From a checkpoint of a small transformer trained on Wikipedia.
Size: 14 layers, width 64, 2 heads of 32, MLP 256 ReLU, vocabulary 8192, 1.75M parameters.
Each number is 128 + 24 x the weight over its row's rms, rounded and kept within 0 to 255. Layers, rows and columns count from 0. The size above them is the row's rms in percent of the matrix's.

# layer 5 attention value, 64x64, rms 0.199, rows 36-63, columns 0-31
size [103 121 118 104 111 105 128 110 112 119 121  98 113 100  81 122 110 107 116 104  93 109 116 108 118 113  90 112]
[[183 139 184 101  74 163 180  84 149 141 114 139 121  98 120 133 122 100 115 119 134 130 112 154 122  95 152  94 151 117 148 126]
 [122 110 158 150 122 143 108 160 134 172 128 150  95 123 145 138 151 137 112 171 110 144 138 122 105 126  93 110 137 106 129 129]
 [125 106 164  77 121 158 133 140 136 123  52 147  72 106 175 123 130 152 161 143 135 120 116 136 147 117 133 125 132 100 105 130]
 [147  82  99 150 187 128 121 151 111 120 115 128 115 129 158 143  79 108 107 149 125 118 152 137 108 111 142 148 105 122 113 122]
 [163 117 133 146 129 150 123 148 121 142 123 168  64 129 114 157  65 144 134 108  97 163 124 137 105 124 148 128 128 139 109 203]
 [144 130 162  79  94 154 102 167 103 157 114 164 111 118 164 148  99 112 111 145 152 135 133 165 121 141 132 120 140 160 126 108]
 [130 179 170 138  99 146 106  94 149 131  97 129 116  82 187 151 166 157 117 114 127 126 118 109 107 124 161 167 138 133 114 134]
 [124 122 117 172 176 117  83 136 163 114 166 132  88 144 126  90  98 138 126 112 134 131 136 134  84 124 107 151 130 115 106 145]
 [158 133 104 102 170  87  92 169 124 143 139 141 193 136  93 169 125 122 117 114 123 124 142 165  95 131 141 110 125 101 133 138]
 [132 155 102  97  94 125 151 126 113 166 189 139 143 161 128 116 106 117 122 100 145 103 109 148 148 120 149 122 149 119 146 132]
 [138 128 153 103 120  95 110 181 128 149 107 117 137 158 107 117 138 138 140 172 144 147 141 104 121 155  73 124 123 103 141 120]
 [185 144 165  90 120 127 112 122 131 139 116 144 142 105 128 143 118  94  85 163 190 117 130 125 118 100 138 167  97 158 127 115]
 [139 120 101  93 158  91 121 138 108 138 121  90 115 140 105 131 163 127 148 124 113 134 129 133 175 181 105 147 155 106 146 137]
 [ 84 152 129 189 107 170 148 121 120 146 133 156  92 126  98 136 140 141 133 142 122 165 115 119 129  81 121 123 115 138 135 126]
 [ 91 140 104 123 170 131 132 137 137 126 183 146  69 121 173 139 129 137 158 131 152 143 110 133  91 132  93 122 104 136 119 123]
 [114  63  83 140 207 120 123 146 102 117 102 120 129 107 128 115 132 144 159 118 106 151 133 126 136 130 156  92 137 148 135 134]
 [137 150 133 154 170 116 118 139 157 130 111 123  95 101 140 131 112 140 130 114 114 151 110 108 117 112 147  98 121 162 114 213]
 [121 109 158 102 126 147 104 148 149 106 104  90 162 150 125 137 181 145 129 140 142 102 125  92 134 176  89 133 118 142 129 103]
 [100  85 107 149 142 127 135  71 101 154 129 130 156 117 158 127 165 124 127 126 108 116 130 129 159 157 120 105 123 145 132 112]
 [133 134 141 152 144 131 126 127  67 141 186 187 148 161  86 114 128 139 146 101 130 174 124 154 119 133 150 146 151  70 109 118]
 [129 115 128  78  76 118 132 175 169 104 123 113 140 119 115 124 128 128  99 139 167 120 125 138 175 142 160 100 123 151 125 150]
 [158 134  79  87 126 102 149 141 134  62 112 110 103 122 139 116 118 118 127  99 133  84 113 125 112 127 151 112 141 150 134 153]
 [ 90 157 131 120  80 122 144 138  95 141 144 132 133 169 153  97 106 118 141  78 166 102 137 120 132 147 145 152 148 128 107 104]
 [160 118 125  89 128 102 148 118 141 117 128 122 123 108  98 121 123 130 104 119 117 141 133 147 113 156 117 137 150 136 116  87]
 [100 124 142 146 148 128  87 141 142 137 130  99 158 122  87 138 150 151 107 100 141 165 113  94 138 119 124 124 127  90 135 117]
 [157 134 137 168 114 133 153 167 102 101 128 125 160 140  95 129 148 136 103  89 126 154 124 110  99 145  81 132 144 136 112 142]
 [166 142 150 121 147 141 120 130 137  98  68 109 135 105 111 132 152 111  86 126 156 127 141 121  76 140 140 119 129 102  86 102]
 [113 167 126  96 123 131 133  74 118 125 130 125 161  79 123 159  98 118 136 122 124 141 131 140 136 113 200 111 108 128 113  80]]
# layer 5 attention output (transposed), 64x64, rms 0.194, rows 36-63, columns 0-31
size [ 97 122 127 114 111 112 124 112 108 122 121 103 115 105  96 114 118 110 105 113  95 108 127 111 123 114 108 115]
[[147 137 137  83 108 115 152 118 180 143 136 132 133 139  94 137 126 147 155 145 118 132 101 174 122 146 143 106 109 138 103 124]
 [145 118 127 108 163 170 137 106 118 156  99 150  79 111 124 126 120 151 134 133 119 144 145 151 110 163 123 107 148 145  74 146]
 [145 109 132 113 119 102 161 110 169 123 128 154 100 107 143 144 103 143 137 144 109 128 130 129 125 130 118 125 187 114 154 116]
 [159  85 126 123 161 167 107 119 101 120 126 133 126 130 143 125 137 121 124 126 178  98 142  82 137 106  90 175 112 135 128 148]
 [153 113 114 151 112 160 106 110 123 109 105 136 109 125 111 123 114 149 149 139 101 109 138 138 124 111 106 147 149  98  86 135]
 [116 129 145 105 127 153 134 118 148 149 116 135  91 121 139 114  96 141 112 143 130 119  88 169  97 114 140  87 194 131 109 154]
 [149 143 112 123  98 109 120 138 171 129 115 139 100 121 140 109 137 144 112 148 143 127 124 115  96 136 180 121 169 139 173 153]
 [152 126 113 116 156 149 121 100 127 138 118 117 123 137  92 110 119  99 103 128 110 136 142 139 131 116 122 156 210 143 119 118]
 [103 138 148 121 125 116  92 138 131 149 136  98 156 134 166 149 163  97 117  59 113 141 129 147 131 154  95  99  90 135  86 161]
 [128 150 168 134 132 112 142 155 115 145 125 102 137 138 132 133 139 115  89  96  95 104  93 165 112 124 131 117 143 143  95 134]
 [156 118 140 126 149 143 127 110 101 145 136 106 133 124 150 108 133 143 133 120 131 139 148 113 120 166 100 116 131 133  75 128]
 [144 116 127  80  85 134 105  94 147 147 152 120 131 152 123  95 123 141 121 128 216 144  68 147 134 119 143  90 139 121 102 148]
 [145 112 111 141 134  89 112 124  86 117 147 109 151 122 169 136 140 144 142 127 124 143 145 117 165 180  94 133 101 151 110 103]
 [134 139  83 123 125 175 131 123 115 126  98 130  98 125 115 131 109 136 146 169 110 140 146 145 125 101 167 110 118 105 102 127]
 [106 175 134 135 135 167 165 130 121 147 118 131  89 122 114 117  91 112 101 129  93 152 103 141 117 114 132 104 199 128  96 143]
 [121 124  86 153 140 134 132 132 132 119 126 134 127 118 150 131 131 122 170 139 116 133 159  78 147 131 104 155 106 115 121 117]
 [140 144  98 161  79 135 127 111 181 137 115 134 143 124 116 103 121 156 141 127 120 157 133 117 121 112 119 121 165 105  83 167]
 [ 92 140 147 113 150 105 129 144 150 106 134 123 128 112 118 151 118 140 146 140 138 147 125 100 111 152 131 115 130 140 157 104]
 [120 122 131 179 129 148 163 128 117 109 133 146 132 108 145 150 150 101 158 160 140 101 139  94 120 111 121 127 101 136 150 125]
 [135 136 140 132 147 145 146 150  91 134 129 130 127 132 135 153 163 123 103 121  76 131 160 155 152 120 137 140 137 137  65 104]
 [113 132 120 145  97 100 127 134 156 135 152 122 152 125 140 118 118 125 136  96 169 139  84 145 134 134 130  83 171  80  85 130]
 [ 95 131 131 152  92  94 137 142 140 103 158 109 138 139 116 111 106 117 119 135 135 142  96 139 107 124 120 113 150 105 158 121]
 [126 123 171 140 117 120 150 139 107 135 125 119 146 144 155 124 125 105  86 125 133  79 138 121 132 100 144 154 182 144 148 120]
 [142 111  94  87 136  93 142 107 118 157 138 126 115 117 100 136 125 135 127 130 150 166  96 145 137 161 134 126 171 114 103  98]
 [111 163 134 124 120 112 119 144 168 147 118 136 119 120 131 148 154 120 129 118 101 144 150 129 129 155 133 137 128 118  80 124]
 [163 135 125 135 105 124 116 164  94 140 130 117 142 117 112 122 136 126 106 113  97 128 148 139 132 132 132 135 141 136 107 129]
 [147 108 118  91 121 113 113 102 133 140 138 129 142 140 134 169 144 123 119 132 186 138 139 108 141 148 117 133 140 118 138 109]
 [106 135 124 128 101 109 114 128 141 129 140 119 140 132 128 146 156 123 126 130 169 126 104 102 152  95 167 140 123  85 172 128]]
# layer 5 MLP up, 256x64, rms 0.199, rows 0-71, columns 0-31
size [ 35 119  64 136 137  33 132 137  40  39 128 136 134  35  49  43  46 133 143  34  64  41 130 147 139 140 123 114  47 143  44  39  48  37 177  37 137  43 143  48 126 112  64  38 118  37  35  56 142 161  52  47 113  44  34 127  52 130  47  48  38  48  41 116 138 140  41 134  71 137  34 138]
[[154 136 134 129 103  92 115  96 137 131 162 130 114 147 125 150 115 123 122 147  69 141 116 161 153 146 145 133  94 140  97 119]
 [120 132 111 126 108  78 100 132 152 160 148 148 117 167 108 139 168 136 136 140  92 168 117 106 146 146 104 123 105 135 115 106]
 [125  92 136 117 108  91  97 137 167 142 146 159 123 156 107 172 134 136 143 150 111 133 107 144 115 156 124 154  91 145 126 135]
 [115 146 140 153 100  95 105 128 139 100 125 112 109 138 194 144 132 125 148 142 154  87 115 130 138 152 109 129  97 145 115 142]
 [112 146 139 125 108 127 130 135 141 119 160  82  88 141 170 118 115 143  89  86 126 183 100 168  92 148 145 102 147 132 111 131]
 [120 140 132 111 120 132 110 116 158 168 128 115 139 183 106 168 105 119 139 128  76 142  76 164 145 128 132 111 114 140  81 108]
 [130 141 132 114  72  89 101 157 192 100 118 104  79 132 123 167 142 126 158 147 136 142 131 117 123 139 123 140 127 166 111 102]
 [112 111 135 110  99  89 127 106 147 145 180 102 170 139 132 112 115 130 155 126 138 114 128 140 113 140 110 177 151 173 116 106]
 [164 139 115 133 160  80 115 127 134 145 137 125 112 154 132 172 111 176 109 145 121 166  88 174  94 128 115 139  89 150  89 107]
 [172 138 122  99 125  68  92 157 152 174 149 119 115 130 101 133 119 140 133 126 118 126  99 157 121 159 147 144  73 158  98 115]
 [126 147 158 102  93  88  83 139 190  92 130 127 119 123 153 131 146 129  90 118 134 137  98 128 109 109 117 146 128 158 130 116]
 [105 110 137 143 153 120  92 181 106 126 155 144  92 165 150 162 111 114 139 127 154 152 108  92  88 195 154 153 150 134 117 134]
 [125  92  98 142 150 109 119 115 130 113 133 104 122 155 129 195 120 128 170 119 118  93 133 137 132 145 118 139  95 126 132  84]
 [163 111 142 109 120 103 119 152 150 192 128 121 126 146 124 162 123 139 144 131 108 119 125 177 117 130 127 105 115 129  82  97]
 [131 133 126 143 148 107 120  95 137 143 130  94 148 162 112 151 140 137 137 118 123 138  78 162 152 157 114 142  82 123 108 113]
 [127 124 147 120 103  96 106 116 156 171 164 132 109 153 122 140 103 124 140 107 103 125 113 147 123 119 118 126 119 143  98 122]
 [145  96 105 117 105 102  96 128 144 139 134 129 136 135 118 170 125 143 107 106 119 139  75 162  82 147 130 147  91 122 111 109]
 [140 134  73 140 112 113 122 117 124 119 127 121 138  99  93 154  97 160 102 125 123  79 123 121 121 125 103 119  89 150 137 105]
 [162 131  92 168 157 125 152 140 119 117 120 112 148 140 113 124 133 145 114 130  68 130 116 114 158 135 171 138 101 137 118 129]
 [144 114 122 142 121  80 108 120 173 155 132  94 107 114 109 119 120 139 130  90  91 119  95 158 114 142 105 128 105 177 107 140]
 [156  93 108 118 124  83 104 103 132 185 153 105 119 156 127 161 128 141 136 111 111 139  82 158 139 120 131 163 122 146  77  96]
 [139 135  88 129 149  83 133 134 139 145 116 135 150 164 141 156 127 148 109 112  82  79 111 162 104 139 129 155  98 155 128  94]
 [140 141 145 150 122 131 120 104 130  94 123  97 154 118  74 135 140 105  96 123 112 164 114 126 118 173 103 122 103 117  90 171]
 [165 126 133 118 109 134 122 103 152 132 146 134  49 131 119 122 134 163 121  88 135 113  95 174 113 144 118  91 151 131 105 143]
 [119 115  79 121 103 108 136 123 139 124 136  99 167 118 134 127  94 135 142 141 117 100 124 122  68 145 117  82  99 164 139 146]
 [131 157 124 139 118  82  98 104 126 116 138 117 131 140 108 148 151 123 162 101 144 145 127 124 140 128 114 116 113 115 135  49]
 [ 97 151 147 142 133 129 131 141 140 140 174 141 103 133 169 147 116 137 178 140 147 125  89 178 126 110 127 118 116 123 115 163]
 [145 115 131  97 134 147 163 135 126 121 129 147 126 130 135 175  96 158 137 151 140 105 121 107 109 132 186  98  99 150 120  93]
 [137 124 111 135 109  84 128 110 142 150 142 115 139 116 111 149 115 157 136 110 116 128 101 160 125 141 137  97  95 123  72 107]
 [116 142  93 141 139  68 110 116 128 167 106 131  76 147 134 123 156 150 153 134 123 139 120 185 150 193  94 153 129 129 115 102]
 [106 129 119 124 132  82 107 142 154 145 142 127 104 140 118 157 111 155 153 107  81 126  82 173 118 123 105 153  98 164  75 113]
 [129 132 137 150 124 102 137 145 137 136 136 125 139 147 101 147 137 132 153 135 105 136 123 177 116 148 141 111  77 141 108 101]
 [160 120 118 125  99  86 137 110 143 159 128 120 101 124 137 143 137 151 140  95 130 134 107 129 102 121 120 105  90 130  99 106]
 [164 132 113 107 138 107  98 139 170 143 144  99 141 135 113 146 131 153 142 103 111 144  82 122 128 130 134 144  93 155 107 116]
 [146 132 119 140 154 124 120 113 120 108 131 138 158 129 121 154 114 140 154  91 125  91 123 132 122 155 148 176  96 149 128 114]
 [185 160 128 151 135  99 126 129 137 155 127 123 118 119 114 168 122 136 129 115 110 147 109 139 113 153 141 142 117 137 133 107]
 [133 115 124  92 131 105 103 163 137 112 126 132 123 104 138 145 121 162 154  95 137 143 119 152 129 101 131 142  97 135 131  90]
 [114 149  94  96 148  97 139 133 168 163 153 128  97 148 120 190  93 133 133 113 107 136 110 150 119 167 130 125 115 141 111 117]
 [119  80  76 134 145 111 135 164 133 119 106  74 137 115 133 130 119 125 111 122 114 132 126 142 103 133  99 160  83 154 135 104]
 [149 134 102 105 123  94 124 129 152 128 147 106 130 159 138 138 139 138 130 116  97 126 108 150 103 143 121 126  99 119 105 127]
 [122  95 127 100 151 129  95 144 106 126 134 131 143 136 135 165 135 162 149 108 132  93 114 125 163 126 184 165  66 129 123 109]
 [191 106 141 106 139 121 151  94 145 155 132 105 137 104  79 180 158 123 129 141 131 154 136 111 168 115 108 136 122 120  76 105]
 [143 108 135 143 105 100 134 151 169 175 116  95 145 152 150 153 137 147 117 113  97 159  72 137 125  91 113 157 131 135  91 105]
 [135 108 149 151 127 107 113 126 113 130 146  77 143 136 118 161 133 117 130 126  90 138  87 186 101 143 124 154  74 145 117 119]
 [ 81  96 131 142  89 135 100 143 131 113 164 130 128 146 115 117 121 161 162 127 126 111 101 122 143 162 127  97 122 134 112 103]
 [153 123 148 137 132  84 135 127 181 151 164 132 159 130 103 167 139 138 128 111 102 111  85 158 139 148 101 170  97 123  97 104]
 [166 150 129 141 113 113 141 104 163 142 142 119 162 149 127 180 135 155 126 120 157 121 126 168 108 153 103 135  96 124 130  84]
 [156 138 138 100 112  92  97 112 163 167 131 111 136 140 117 125 116 139 145 103  39 155 106 129 114 134 127 119 116 156  96 121]
 [168 139 119 120 111 118 111 136 127 129 139  90 146  99 111 136 107 116 149 134  90 136 121 156 139 149 136 166  51 132 122 153]
 [155 140 101 110 128 114 140 137 161 140 137 110 131 130  81 123 126 124 123 135  83 163 128 125 112 133 130 173  61 160 110 100]
 [174 141 132 139 100  45 112 136 142 138 135 101 137 119 137 135  81 126 144 119 127 144 106 140 139 156 135 125  98 132 112 105]
 [158 110 113 124 115 104 133 127 154 131 129  88 111 142 146 147 144 117 136 119  66 126  97 150 129 139 133 130 123 128  80  95]
 [179 136 137 153 103 100 154 114 106 148 161 132 167 130 139 142 145 143  94 160  88 147 124 133 145 147  99 148 147 120 129  92]
 [152 135 121 122 124  60 112 109 159 149 131 117 128 173 122 104 129 138 142 131  97 143 109 145 112 126 129 129 117 136  88 144]
 [135 123 118 116 111  95 112 127 147 110 130 130 120 137 125 134 136 137 124  84 134 108  90 148 116 137 153 129  93 167 105  85]
 [108 144 122 152 169 131 102 141 115 148 159 139 146 120 162 139 168 124 156 116 124 110  77 119 118  92 107 145 132 114 115 115]
 [171 141 115 115 150  89  96 136 159 143 147 112 125 138 113 172 138 134 139 127  74 114  88 133 125 138 140 170 121 121 100 104]
 [105 117 117 162 135 120 124 178 139 129 141 143  82 179 103 178 100  95 148 140 121 131 101 132 112 194 160 176 121 124 115 168]
 [157 138 133 119 124 103 132 121 182 143 125 121 121 160 130 148 122 165 154 111 131 128  88 171 110 151 159 121  93 127 114 107]
 [132 136 113 134 123 114 113 146 113 160 132 115 130 156 120 163  84 165 110 111 125 138  45 140 113 101 113 165 118 166  91  98]
 [158 137 135 147 104  98 126 135 153 140 151 111 129 176 117 137 122 167 115 117 109 121 100 182 106 127 139 116 136 153 128  93]
 [139 105 134 122 101 103 141 135 162 149 142 109 115 147 122 159 134 141 141 104 112 114  95 172 131 151 108 150  72 153  92 115]
 [131 112 116 110 102  79 124 121 156 147 144 108 111 142 138 172 124 183 106 122  96 106 109 139 122 142 131 134  79 171 105  95]
 [158 122 102  98 133 112 156  96 111 145 132  98 153 118 125 146 155 128 114 163 129 183 129 121 156 126 127 144  79 136 133 105]
 [119 107  93 131 137  71 142 137 169 133 126 161 147 188 107 111 117 130 127 116 112 140 118 143 124 121 158 142 126 155 114 123]
 [121 140 163 129 132 140 130 131 197 111 107 126 141 105 139 145 131 123 115 121 113 128 121 152  93 113 175  85 145 167  96 137]
 [132 109 129 130 121  77 125  98 145 128 132 125 133 130 135 201 118 157 126 131 116 102  98 137 105 138 110 148  88 142  81 100]
 [199 131 130 146 102 118  71 147 100 126 155 125  83 100 119 125 103  98 155 131 122 152 125 155 116 148 133 116  90 165 130 120]
 [113 110 102 119 135  98  90 122 149 182 144 111 117 144 105 169 127 137 151 123  78 120  93 152 100 135 120 155 133 131 106 121]
 [121 120 131  98  86 120 128 142 123 101 165 169 146 171 145 154  86 121 158 136 124 171 147 108 117 151 154  86 119 142 101 100]
 [117 110 126 121 119  89 147 141 119 145 125 127 141 146 107 159 143 146 144 114 113 157 125 152 124 163 144 139 110 167  99 143]
 [151 130 140 150 114 111  78 174 133 117 147 108  96 160 112 130 126 131 120 125  91 101 134 129 139 146 106 140  90 145 114 139]]
# layer 5 MLP down (transposed), 256x64, rms 0.188, rows 0-71, columns 0-31
size [ 23 117  56 156 137  18 136 137  23  21 136 142 123  26  32  33  32 141 162  16  49  24 132 175 135 131 119 113  23 148  36  30  42  14 161   9 135  28 145  36 113 105  51  23 113  28  16  44 150 165  28  33 110  30  19 116  37 122  35  29  28  32  27 114 135 148  30 130  61 149  23 141]
[[108  99  84 142 132 121 111 109 104 124 133 119 121 120 101 113 141 118 156  86 150 140 134 125 143 144  96 118  97 127 211 110]
 [ 94 148 149 132 155 112 130 115 104 154 136 182 133 110 104 110 149 129 146 132 159 171  98  87 128 128 161  81  94 145 165 133]
 [118  85 138 123 143 128 139  79 154 130  85 172 149 115 121 150 140 119 149 129 129 141  80 152 119 134 141  96 132 119 158 141]
 [109 103 149 109 132 128 162 136 123  98 118 132 120  94 138 150 120 119 110 132 131 128 137  99 152 156 128 137 166 124 152 140]
 [123 124 128 131 170 126 117 157 104 121 142 114 140 113 141 159 112  86 147 110  81 109 107  96 115 125 123 128 110 112 204 106]
 [135 124 132 126 147 108 205 100 143 133 103 170 143 128 107 133 152 119  83 132 118 114 108 111 125 122 102 130 125 143 122 115]
 [169 168 149 121  90 119 142 127 105 106 123 137  82 130 121 114 180 123 111 143  94 129 127 137 159 119 135 173 149 179 145 137]
 [112 127 146  72 135 102 120 147 136 125 100 137 102 148 131 157 154 131 117 123 166 135 167 117 106 109 119 160 127 141 125 138]
 [156 150 151 151 145 113 169 104 172 155 108 159 102 135  94 119 127 100 107 122 145 144 180 148 129  86  72  91  83 116 147 122]
 [149 116  75 104 146 110 114 150 134 111  91 131 128 114 107 142 181 127 166  90 139 180 131 102 146 164 139 116  99 127 136 129]
 [125 112 138 122 106 168 123 183 152 112  95 142 121  92 106 105 118 130 156 115 174 152  97 168 143 118 104 138 116 139 154  98]
 [139 152 102 129 122 130 167  74 135 140  93 101 128 106 132 104 162 156 132 137  92 126 118 153 167 102  97 111  80 120 153 102]
 [117 151 164 145 119 131 117 129 135 151 113 155 107 150 157 113 121 140 108 134 134 133 160 118 123 132 138 162 126 123 210 122]
 [116 137 142 121 139 129 147 136 162 115 128 150 124 163 160  91 145 110 148 106 148 102 137  95 122 141 165 108  81 122 101 166]
 [117 121 165 141 116 155 193 144 110 160 134 156 121 128 159 129 119 103  99 127 151 148  99 140  95 162 126  94 131 133 134 129]
 [150 122 136 107 163 122 172 117 110 163 101 130 120 125 152 128 119  63 102  95 126 128 114 133 137 100 118 120 146 147 153 148]
 [122 138 148 139 113 159 137 108 147 146  89 138 140 106 135 145 116  95  44 165 117 158  84 111 118  96 119 109 128 117 123 171]
 [143 121  91 120 121 137 148 117 123 135 138 110 126  99 102 133 119 130 137 124 149 118 144 127 134 140 107 113 116 120 255 138]
 [172 162 142 136 130 163 112 137 117 119  69 105 107 114 121 136 128 107 138 135 156 148 146 104 165 172 126 124 118 101 118 130]
 [132 158 106 168 180 127 112 118 118 103 128  77 134  92 140 140 140 116  98 125 107 123 163 115 163 140 134 116 169 122 170 104]
 [148 134  65 119 130 106 112 121 154 113 157 120 125 114 103 126 149 124 123 112 108 118  82 152 121 117 138 134 120 161 142  85]
 [153  89  87  90 125 188 149 117 140 125 135  97 132  85 116  93 107  90 125 124 156 137 169 120 131 145 157 107  98 162 132 163]
 [152 130 153 137 169 156 150  84  95 114 138 108 100 109  98 123 148 109 115  91 137 127 160 155  85 159  98 145 136 173 151 148]
 [120 123  98 126  97 171 144 125 112 146 123 150 141 130 111 134 148 132  76 129 119 131 150  74 145 125  89 125 120 114 159 112]
 [138 146 140  94 110 131 128 129 126 156 109 131 136 140 110 147 146  66 124 116 128 122 165 139 119 128 122 127 111 145 239 138]
 [140 176 130 133 143 149 142 125 137 167 117 149 110 101 141 111 114 144 153  96 113 181 158 110 125 126 132 136 141  87 180 147]
 [135 122 169 122 142  85  89 169  97  94 125 123 138 139 117 138 169  85 124 139 116  95 163 114 158 122 137 137  96 130 112 129]
 [137 139 110 166 133 150 137 153  95  72 124 105 113 126 150 140 144  98 152 105 127 145 123  88 115 120 170 122  93 152 153 157]
 [132 120 156 129 121 146 145 112 147 169 118  92 108 142 146 139 140 108 122 121 103 151 106 144  68 148 115 140  75 104 126 112]
 [ 95 142 148 180 134  78  96 149 109 120 129 139 142 126 138 130 133 121 150 133 148 159 149 100 142 159 113 166 149 125 115  80]
 [ 68 155 122 115 143 160 144 116 119 127 173 164 151 113 127 119 139 116 148 131 104 141 130 100  82 135 135 136 149 117 164 142]
 [124 110 138 136 141 108 119 147 113 102 146 112 143 103 143  71 124 121 177 119 128 114 147 125 181  94 157 165 128 138 186 152]
 [159 105 130 124 109 171 147  76  86 155 173 117 140 139 152 126 168  79 144  89 168 131 159 143 111 143 109 145 125 156 144 150]
 [115 167 182 134 155 141 121 125  84  98 133 117 102 131 159 112 157 140 112 110 174 116 118 129 154 107 120 167 104 126 115 152]
 [122 167 113  88 146 125 161 119 120 142 118 123 105 128 119 142 118  67 111 134 139 115 175 100  91 139 124 100 110 167 170 150]
 [133 121  99 101 125 164 169 109 137 126  88 161 141 122 112  97 104  95 115 126 162 141 161  88 121 127 128 101 137 145 145 168]
 [149  96 143 139 132  83 140  98 150 124 124 152 112 109 141  98 160 112 113 119 119 171 153 119 148  96 128 149 163 136 143 110]
 [117 153 117 110 140 115 119 153 115 123 137  91 116 123 107 125 122 102  86 102 161 164 124  84 156 121 123 139 123 155 173 122]
 [157 161 166 118 101 121 163 102 133 126 115 130 118 144 121 123 107  89 105 179 127 104 151 134 118 110 131 133 106 147 212 122]
 [105 127 131 112 169 154 116 129 101 173 127 122 136 138 121 124 178 143 127 121 154 139 107 106 171 109 114 159 129  47 141 156]
 [112 137 116 132 128 146 163 138 139 158 130 136 126  95 128 177 103  91 104 131 104 146 120 122 140 132 147 104 132 184 133 135]
 [141 147 124 174 121 140 131 137 142 115 117 136 105 151 156  76 127 133 123 119 127 117 114 163  97 139 136 103 142  80 124 161]
 [139 158 146  92 101 140 144 137 140  90 145 167 112 101 121  95 163 105 121 148 146 112 143 135 124 132  99 148 136 151 136 157]
 [132 106 185 155  89 124 134 141  88 110 128 128 135 135  94  96  91 101 131  99 133 168 166 135  93 136 123 132 157 157 116  94]
 [ 96 133 156 120 113 145  96 136 150 139 139 133 105 141 142  81 139 136  97 144 165 134 103 126 141 126 129  89 157 143 128 138]
 [102 145 142 164  91 123  96 109 142 141 123 129 126 126 160 103 110  77 136 119 159 163 142 143 167 128 111 108 133 151 123 124]
 [152 126 151 137 147 146 117 130 144 120 122 109 137  96 136 107 139 132  77 104 155 145 152 168 157 100 131 121 141 122 108 139]
 [113 147 173 107 136 113 108 111  74 158  93 125 131 130 150 142 123 117 101 148 148 153 105 155  97 160 116  92 122 136 151 134]
 [150 134 119 140 120 126 115 108 145 106 139  99 149 112 127  85  99 139 175 127 141 127 118 123 130 107 133 141 165 173 186 152]
 [157 138 132 114 140 117 147 131 114 135 136 141  93 144 101 120  94  86 149 150 110 131 134 119 136 152  86 123 119 125 194 131]
 [ 89 108 166 117 183  93 146 112  58  91 127 127 147 147 153 141 117 134 152 167 152 117 166 120 129 129 123 143 112 116 115 124]
 [129 154 154 130 133 135 127 140 112 128 122 135 144 142 125 112 146 162 116 159 140 151 142 105 151 102 130 132 148  56 116 142]
 [140 141 100 126 124 140 168 128 101 140 176 142 100 141 165 109 138 121 135 117  95 156 152 117 130 148 132 112  92 173 124 138]
 [148 165 116 118 161 131 116 127  78 113 131 129 112 144 146 128 136 139 143 132 128 119 128 134 112 132 117 152 226 101 132 148]
 [148 138 126  91 162  97  93 161 134 111 101 108 122  95 110 122 146 144  96 138 165 142 145  98 102 147 119 148 161 148 157 115]
 [130 139 151 124  86 141 164 117 144 163 124 134 109 118  77 122 122 103 107 109 116 108 183 115 162 104 116 162 139 101 177 131]
 [152 156 151 133  88 141 142  96 128 114 114 134 130 143  95 104 130 137 146 100 196 100 163 174 126 131 122  88 130 116 179 120]
 [106 157 156 156 131  95 140 100 149 122 116 109 140 166 135 126 141 123 101 156 126 129  96 155 128 123  88 146 127 157 127  84]
 [106 135 104 162 162 127 136 160 103  85 102 141 129 144 128 111 142 129 154 131 130 129 126 106 114 111 130 152 138  60 111 171]
 [133 133 125 123 101 180 132 145 159 116 134 141  61 138 101 147 130 127  82 168 156 149 111 125 104 143 159  78 125 168 131 146]
 [ 98 135 147 101 140 113 157 120 151 136 130 153 137 137 140  88 139 110 117 138 146 157 130 127 106 103 147 133 124 157  76 148]
 [104  90 140 135 124 117 121 139 165 132 127 142 148  45 126 108 170  98 120 166  99 130 172 108 143 128 113 118 127  56 103  74]
 [118 165 146 135 126 103 138 179 108 128 142 126 153 148 105 137 102 132 127 109 158 131 156 107  57 135 150 116 141 107 161  99]
 [102 135 107 127 167 161 162 133 143 138 119 124 154 115 121 126 172 139 156 113  60 164 105 115 155  90 119 114 148 109 123 112]
 [158 112 137 104 137 141 198 110  94 142 115 112 121 150 162 116 134  68 117 143 128 153 120 121 175 115 109 150 115 146 174 135]
 [180 124 169 111 159 104  98 106 133 146 152 113 158  86 142 152 124  96 141 156 120 172 129 116 113 130 135 135 121 115 163 105]
 [140 114 124 137 157 131 181 106 133 114 144 164 138 134 132 114 149  96 111 133 121 144 123  97  66  97 137 136 144 127 118 126]
 [142 135 122 148 124 114 113 113 105 115 147 142  92 100 145 134 140  98 169 125 102 145 142 155 135 140 100 146 145 107 187 123]
 [ 79 153 121  95 157 136 114 101 144 129 114 154 118 112 111 132 114 112 144 152 123 139 144 122 114 105 127 143 143 196 174 116]
 [133  96 165 132 122 130 109 103 115 113 148 137 149 185 150 123 105 107 147 139 128 165 169  99 134 119 141  88 130 145  88 116]
 [145 123 116 161 101 148 123 149 139 146 152 109 120 120 114 112 126 137 118  74 104 124 129 131 119  96 123  92 137  67 153 118]
 [140 128 136 121 111 139 156 128 121 147 101 113 130 135 137 114 131 108 156 103 105 153 143 146 134 141 143 104 151 133 152 132]]